From a checkpoint of a small transformer trained on Wikipedia: 10 heads of 64.
Each number is 50 + 10 x the weight over its row's rms, rounded and kept within 0 to 99. Layers, rows and columns count from 0. The size before them is the row's rms in percent of the matrix's.

# layer 7 attention key, 640x640, rms 0.046, rows 398-423, columns 64-127
111:37 56 58 41 32 57 50 62 31 46 28 49 38 57 53 46 58 54 47 47 36 52 46 48 59 49 54 60 48 53 53 61 50 33 70 36 59 52 36 68 59 40 59 47 41 49 39 49 54 45 62 60 45 49 49 51 49 42 29 42 45 53 38 58
112:50 58 60 62 64 55 44 64 39 60 48 57 49 56 60 65 30 53 43 47 50 49 49 66 56 50 43 33 53 51 38 45 58 51 47 40 39 38 59 51 45 48 45 34 64 34 45 26 45 59 53 66 58 46 36 55 58 54 42 46 53 58 55 39
068:50 41 43 61 33 25 62 54 60 41 41 42 57 42 45 65 41 34 54 53 66 53 52 71 48 42 57 50 38 61 51 35 43 40 75 41 34 41 40 34 42 44 59 46 62 50 56 60 37 53 56 52 58 46 55 63 30 49 60 63 67 54 53 42
071:59 40 51 72 63 45 45 58 42 58 38 69 41 31 40 61 46 50 42 45 57 67 54 56 48 42 66 45 56 66 50 59 46 50 47 40 60 47 51 36 35 42 60 38 52 44 43 63 53 33 32 39 45 36 63 59 49 41 50 53 56 47 36 46
078:59 51 56 39 58 42 49 38 56 30 55 54 50 50 64 54 42 55 62 51 50 46 67 43 56 37 34 64 46 60 46 43 78 46 43 48 51 62 48 54 50 62 43 44 49 45 56 75 51 60 60 53 31 50 60 39 52 58 58 56 51 53 59 43
071:43 48 20 55 49 40 66 49 54 51 42 45 52 62 36 35 48 37 57 53 66 49 46 41 57 41 35 43 44 43 48 58 39 69 44 41 59 56 55 58 51 42 36 38 62 78 60 48 37 59 42 60 51 68 49 47 61 51 49 42 38 56 48 54
072:50 49 35 40 52 56 44 64 54 38 56 53 49 63 42 48 71 33 34 46 36 50 59 45 52 45 50 48 32 63 61 50 48 52 40 50 49 58 37 40 41 35 40 53 43 57 55 50 48 70 59 57 47 49 38 41 40 60 58 30 66 48 51 44
078:33 62 47 43 51 50 56 54 66 40 48 63 49 42 20 49 49 54 49 48 60 51 50 33 38 58 39 54 43 45 46 53 48 50 68 45 44 39 40 46 45 45 57 50 66 55 28 47 66 49 50 34 64 43 48 49 44 54 36 29 46 52 29 43
077:34 44 52 68 47 59 38 53 52 61 65 51 19 66 59 49 38 41 29 53 70 52 42 51 45 56 82 50 34 41 56 42 46 39 75 41 48 51 44 49 41 50 56 49 52 53 43 51 41 41 49 59 47 48 52 44 50 46 54 61 51 54 36 51
084:35 57 62 67 52 53 63 52 43 59 52 39 51 53 50 44 27 42 47 44 62 66 35 44 53 53 78 49 43 35 58 55 35 49 53 54 46 52 35 48 49 47 65 49 35 37 60 45 45 44 46 39 62 48 64 58 37 66 61 61 41 49 41 46
086:56 47 45 48 76 39 54 58 38 38 56 58 46 69 56 69 49 48 54 68 39 53 32 47 42 64 51 34 60 63 51 52 44 42 62 61 36 62 26 72 36 54 31 54 44 69 54 44 46 46 61 47 67 75 49 47 53 34 44 65 64 48 37 51
098:51 60 54 45 52 53 44 42 68 53 51 60 58 41 57 64 44 67 29 58 40 60 57 45 55 55 38 57 50 53 36 89 62 56 62 52 44 62 53 51 53 23 46 65 52 40 52 58 66 38 44 46 47 61 52 56 45 44 52 52 44 58 61 55
100:66 52 52 56 52 69 61 44 45 51 55 52 17 37 31 60 31 50 62 50 58 50 56 56 46 37 44 37 42 53 59 61 51 59 44 73 60 38 48 72 76 46 64 64 53 58 39 62 59 46 45 49 57 59 55 61 32 56 43 45 62 45 48 57
107:59 35 56 58 61 45 37 61 52 59 32 68 51 44 42 37 35 40 45 45 61 45 54 40 49 51 59 54 54 55 59 36 44 63 45 71 48 41 53 46 52 31 38 40 37 63 39 40 46 31 59 52 57 45 53 62 70 42 60 43 42 58 56 51
109:41 48 56 50 57 75 43 48 53 47 72 47 60 43 39 55 50 54 45 37 40 47 63 41 54 61 52 59 50 71 44 17 57 44 54 45 67 34 65 45 36 59 48 38 61 52 57 44 43 57 40 44 47 59 48 36 38 51 50 54 48 55 34 45
115:55 49 34 30 48 44 60 53 51 45 49 43 47 53 47 47 49 54 45 47 41 53 38 49 48 42 34 46 43 49 32 60 60 66 58 52 63 40 48 42 43 57 41 50 61 35 52 50 30 49 37 61 43 52 53 60 46 40 47 70 36 66 53 39
112:50 58 47 63 27 50 49 37 46 54 55 30 42 44 49 14 53 50 48 55 61 69 48 57 33 50 65 49 58 48 63 44 63 49 44 62 51 56 36 59 45 49 45 52 47 55 50 43 42 63 62 57 52 47 32 46 66 39 34 41 66 63 59 43
115:52 57 60 51 31 45 52 59 43 32 55 60 53 34 55 59 54 62 43 44 63 38 59 50 59 35 69 59 53 34 34 52 44 46 41 61 60 46 62 49 36 39 45 52 36 45 60 63 58 36 36 53 53 42 64 39 50 47 49 33 46 48 57 53
114:58 56 57 47 41 33 45 57 48 55 68 42 58 48 51 51 57 51 61 55 59 48 46 58 50 31 53 70 64 48 71 44 56 55 44 58 54 38 52 50 31 43 54 56 43 25 37 44 56 62 61 63 51 47 60 28 40 29 47 55 65 45 36 49
119:61 58 47 48 57 50 68 47 66 38 46 62 38 53 35 27 38 36 37 52 35 53 50 51 41 49 58 37 51 56 42 43 57 56 55 48 38 57 33 34 50 54 41 48 57 62 44 66 56 60 53 59 70 52 46 42 43 49 33 61 42 87 58 56
111:59 63 58 39 42 46 50 50 45 68 44 55 75 48 50 46 47 49 50 52 56 56 36 49 48 42 54 56 35 56 37 48 48 48 42 49 44 14 46 38 39 52 59 50 56 46 77 51 61 39 33 34 57 49 66 39 37 57 57 47 53 53 76 55
115:54 36 42 45 67 52 47 32 54 57 61 63 41 60 45 30 56 55 46 41 61 63 48 56 43 37 51 48 41 63 52 29 39 75 64 47 56 37 59 42 38 52 47 61 40 39 59 31 63 29 18 57 48 58 44 45 48 56 62 44 47 44 41 40
115:53 70 55 38 46 68 48 37 51 39 53 58 46 50 41 44 45 37 53 47 55 59 47 53 56 74 43 36 59 44 54 52 53 68 36 48 48 49 51 60 67 42 47 62 60 37 54 57 50 49 61 48 49 47 55 61 47 42 36 52 25 62 46 53
118:54 35 59 57 43 53 51 35 48 51 54 40 57 53 50 49 59 60 45 46 33 46 45 42 55 41 44 66 66 42 57 37 56 41 48 45 58 52 49 38 68 44 69 66 38 47 55 45 58 45 39 55 65 47 54 48 49 57 71 41 63 55 46 43
112:61 48 39 44 46 39 63 43 39 55 56 54 51 61 61 49 48 58 47 66 39 50 60 52 46 32 52 47 45 49 50 49 49 70 56 43 43 35 41 61 38 46 45 53 48 39 54 41 43 45 52 65 35 44 53 35 46 61 43 33 52 58 37 52
115:63 45 69 35 30 49 51 54 54 63 32 49 56 49 49 51 44 55 51 43 30 51 33 37 67 67 25 50 64 55 55 57 44 75 33 43 52 57 50 53 33 44 54 44 58 54 44 40 69 53 44 54 56 44 48 38 45 42 39 53 38 51 47 64
# layer 7 attention query, 640x640, rms 0.0453, rows 399-423, columns 64-127
117:53 66 59 45 71 48 53 54 44 53 58 52 41 54 58 60 25 64 33 53 39 51 50 49 39 52 53 38 55 45 43 35 61 38 33 33 52 53 61 59 49 45 47 33 57 37 45 20 52 49 52 66 63 45 41 52 69 60 43 57 58 59 64 32
075:56 60 34 34 52 44 80 56 49 55 55 49 55 50 40 48 45 51 37 62 38 46 44 37 30 53 53 56 56 42 50 67 30 60 51 32 60 57 57 45 52 61 45 41 44 63 48 59 54 58 31 42 43 67 27 44 68 32 50 56 48 58 45 56
077:45 47 67 70 51 59 40 49 58 53 53 66 43 47 52 53 56 45 65 29 45 60 51 48 67 60 58 44 48 47 62 50 43 45 61 42 48 48 55 55 49 46 48 69 62 41 28 55 42 42 58 47 55 38 61 74 40 54 45 58 63 46 52 73
084:47 44 38 38 58 50 54 43 54 55 49 46 48 49 61 54 40 56 50 68 36 45 53 59 43 39 31 53 49 47 63 33 65 58 50 61 37 50 50 46 56 68 40 46 41 34 52 69 62 55 50 60 51 45 57 49 42 55 67 36 44 50 53 48
082:44 47 42 27 44 34 45 58 63 45 35 57 50 50 58 47 44 68 46 60 55 44 47 67 56 49 39 44 61 42 40 58 42 74 44 51 76 73 39 59 52 74 28 38 44 62 53 42 59 60 51 69 46 52 52 55 55 62 50 30 58 68 78 41
080:50 47 36 64 53 43 55 52 63 53 45 61 53 42 26 51 56 61 38 41 48 67 34 52 53 56 59 47 49 46 61 64 40 54 46 42 51 33 65 57 34 41 36 52 52 54 37 51 32 41 61 44 49 41 49 49 43 49 49 44 53 46 45 61
083:55 62 52 36 41 53 55 51 43 53 66 77 31 56 61 57 42 49 54 64 62 78 51 52 45 41 55 60 37 58 59 50 49 45 65 40 42 51 46 53 61 46 51 29 35 55 36 61 58 52 47 45 43 35 48 65 41 69 55 49 48 57 45 53
077:32 49 38 49 31 53 65 51 62 61 50 49 37 63 46 35 60 46 50 54 52 45 34 43 39 49 50 49 41 45 41 48 52 37 45 54 53 57 59 44 42 70 48 42 38 55 65 33 59 65 49 39 40 61 42 51 53 46 49 70 57 48 65 40
089:46 59 53 58 45 70 52 49 49 57 51 43 46 61 44 22 55 43 40 43 64 53 38 51 56 55 69 49 68 36 55 41 42 44 50 47 48 47 26 36 48 53 50 49 42 24 55 49 57 56 44 48 47 48 63 54 39 45 49 72 54 51 48 36
094:52 45 45 52 62 40 71 52 51 62 57 44 31 51 56 45 42 42 53 38 46 45 29 53 52 45 31 31 52 44 55 40 56 37 59 55 36 56 41 40 28 44 60 50 56 51 51 51 49 62 46 56 82 53 58 78 45 51 44 68 60 47 39 45
099:60 60 65 50 63 57 41 40 40 49 60 53 56 40 48 36 57 70 46 64 48 39 45 45 44 71 48 57 61 43 48 60 66 61 52 66 64 63 46 44 37 45 36 73 46 62 62 49 59 32 61 62 52 49 57 79 51 48 60 45 45 52 48 42
108:61 45 51 51 35 54 54 41 49 61 53 71 38 44 24 55 41 57 70 59 49 45 68 59 57 50 42 21 47 65 53 41 46 59 33 54 52 47 56 67 52 54 69 67 30 65 46 57 40 64 49 51 47 58 49 49 30 42 68 59 49 35 65 42
109:55 42 47 63 55 50 41 58 52 53 33 74 54 34 40 36 46 49 48 45 60 46 47 38 39 49 51 55 56 41 61 56 55 69 45 57 56 52 45 46 37 45 38 49 45 67 47 42 41 22 60 60 53 55 54 52 59 41 57 49 47 57 46 52
110:38 42 48 50 58 52 46 63 51 48 71 51 68 39 39 48 50 51 53 34 40 43 69 43 53 53 54 63 54 58 45 37 49 50 60 62 59 41 65 52 35 67 47 42 60 44 46 49 66 45 27 42 48 57 48 56 37 50 34 67 46 62 39 56
113:64 44 32 44 51 45 61 57 46 39 49 48 46 58 39 40 45 55 51 48 31 50 38 50 44 36 49 45 41 51 29 52 56 53 52 51 64 45 44 54 34 51 49 47 68 23 51 50 28 39 39 56 51 53 55 51 52 42 53 55 42 71 58 42
115:45 37 34 64 31 36 49 36 49 56 70 29 52 53 53 32 36 43 55 57 61 59 52 53 29 57 68 54 50 57 53 47 61 54 54 56 49 53 57 68 71 36 54 50 45 55 42 40 50 54 44 56 53 49 38 50 52 46 40 46 63 52 65 46
121:54 60 60 56 33 59 48 53 38 43 61 52 52 29 44 62 50 54 43 43 57 39 56 60 47 54 67 65 59 36 36 53 48 45 48 78 59 41 46 46 34 44 54 48 45 49 66 64 50 35 39 50 56 46 60 50 50 47 46 42 42 48 57 59
112:52 66 47 47 32 36 36 56 49 56 52 31 55 33 46 61 56 65 54 53 66 65 42 46 53 39 54 72 55 44 63 47 48 55 44 62 63 43 46 50 24 45 50 54 52 27 44 36 51 53 64 65 52 46 45 46 50 36 56 60 59 43 43 59
118:53 53 49 46 62 55 69 45 59 30 47 58 34 65 31 26 32 38 39 43 29 53 42 42 44 57 60 38 58 50 45 53 55 49 50 47 42 50 48 38 48 54 45 55 53 60 47 63 50 71 50 61 57 56 51 44 41 44 34 54 54 76 65 60
108:64 44 57 36 62 34 59 61 53 47 52 45 84 61 47 51 44 40 53 57 59 60 37 48 56 57 53 58 35 57 44 40 46 44 52 59 51 39 48 34 37 62 50 45 54 40 70 42 40 40 45 40 54 51 55 40 47 51 64 45 44 47 62 50
116:60 39 39 49 62 54 42 41 56 65 60 60 44 59 54 32 44 53 56 49 49 62 49 63 39 35 50 40 49 60 50 46 57 71 61 48 58 38 42 46 51 48 60 53 45 61 64 32 51 34 32 63 49 61 36 47 48 52 62 39 32 37 53 34
116:52 66 51 32 61 56 45 27 49 44 51 53 59 52 39 43 37 49 51 52 50 56 50 44 45 65 35 25 66 41 51 63 51 63 32 42 55 52 51 54 57 46 46 58 68 49 53 51 61 41 66 51 43 53 63 55 48 41 40 56 22 67 39 49
117:62 31 60 67 49 39 46 40 57 53 51 45 63 57 50 52 48 57 42 53 27 49 45 45 55 61 44 68 42 41 62 53 43 33 55 51 49 60 45 44 58 34 72 62 40 55 44 45 57 44 31 50 55 45 40 46 44 52 72 46 64 53 50 47
115:61 46 23 55 53 38 50 48 46 54 53 51 42 67 64 57 49 63 52 65 33 40 65 50 52 32 55 48 50 50 47 40 56 68 43 46 37 32 50 54 42 44 44 49 49 47 50 36 46 46 49 70 36 49 49 35 41 63 45 36 55 38 52 54
117:73 48 59 31 13 48 52 52 49 56 36 49 52 45 46 40 46 61 56 56 41 57 37 36 74 55 27 51 61 61 53 44 57 59 41 43 68 52 47 44 56 51 59 47 71 59 42 44 65 55 38 56 49 38 51 52 47 40 44 55 29 52 50 62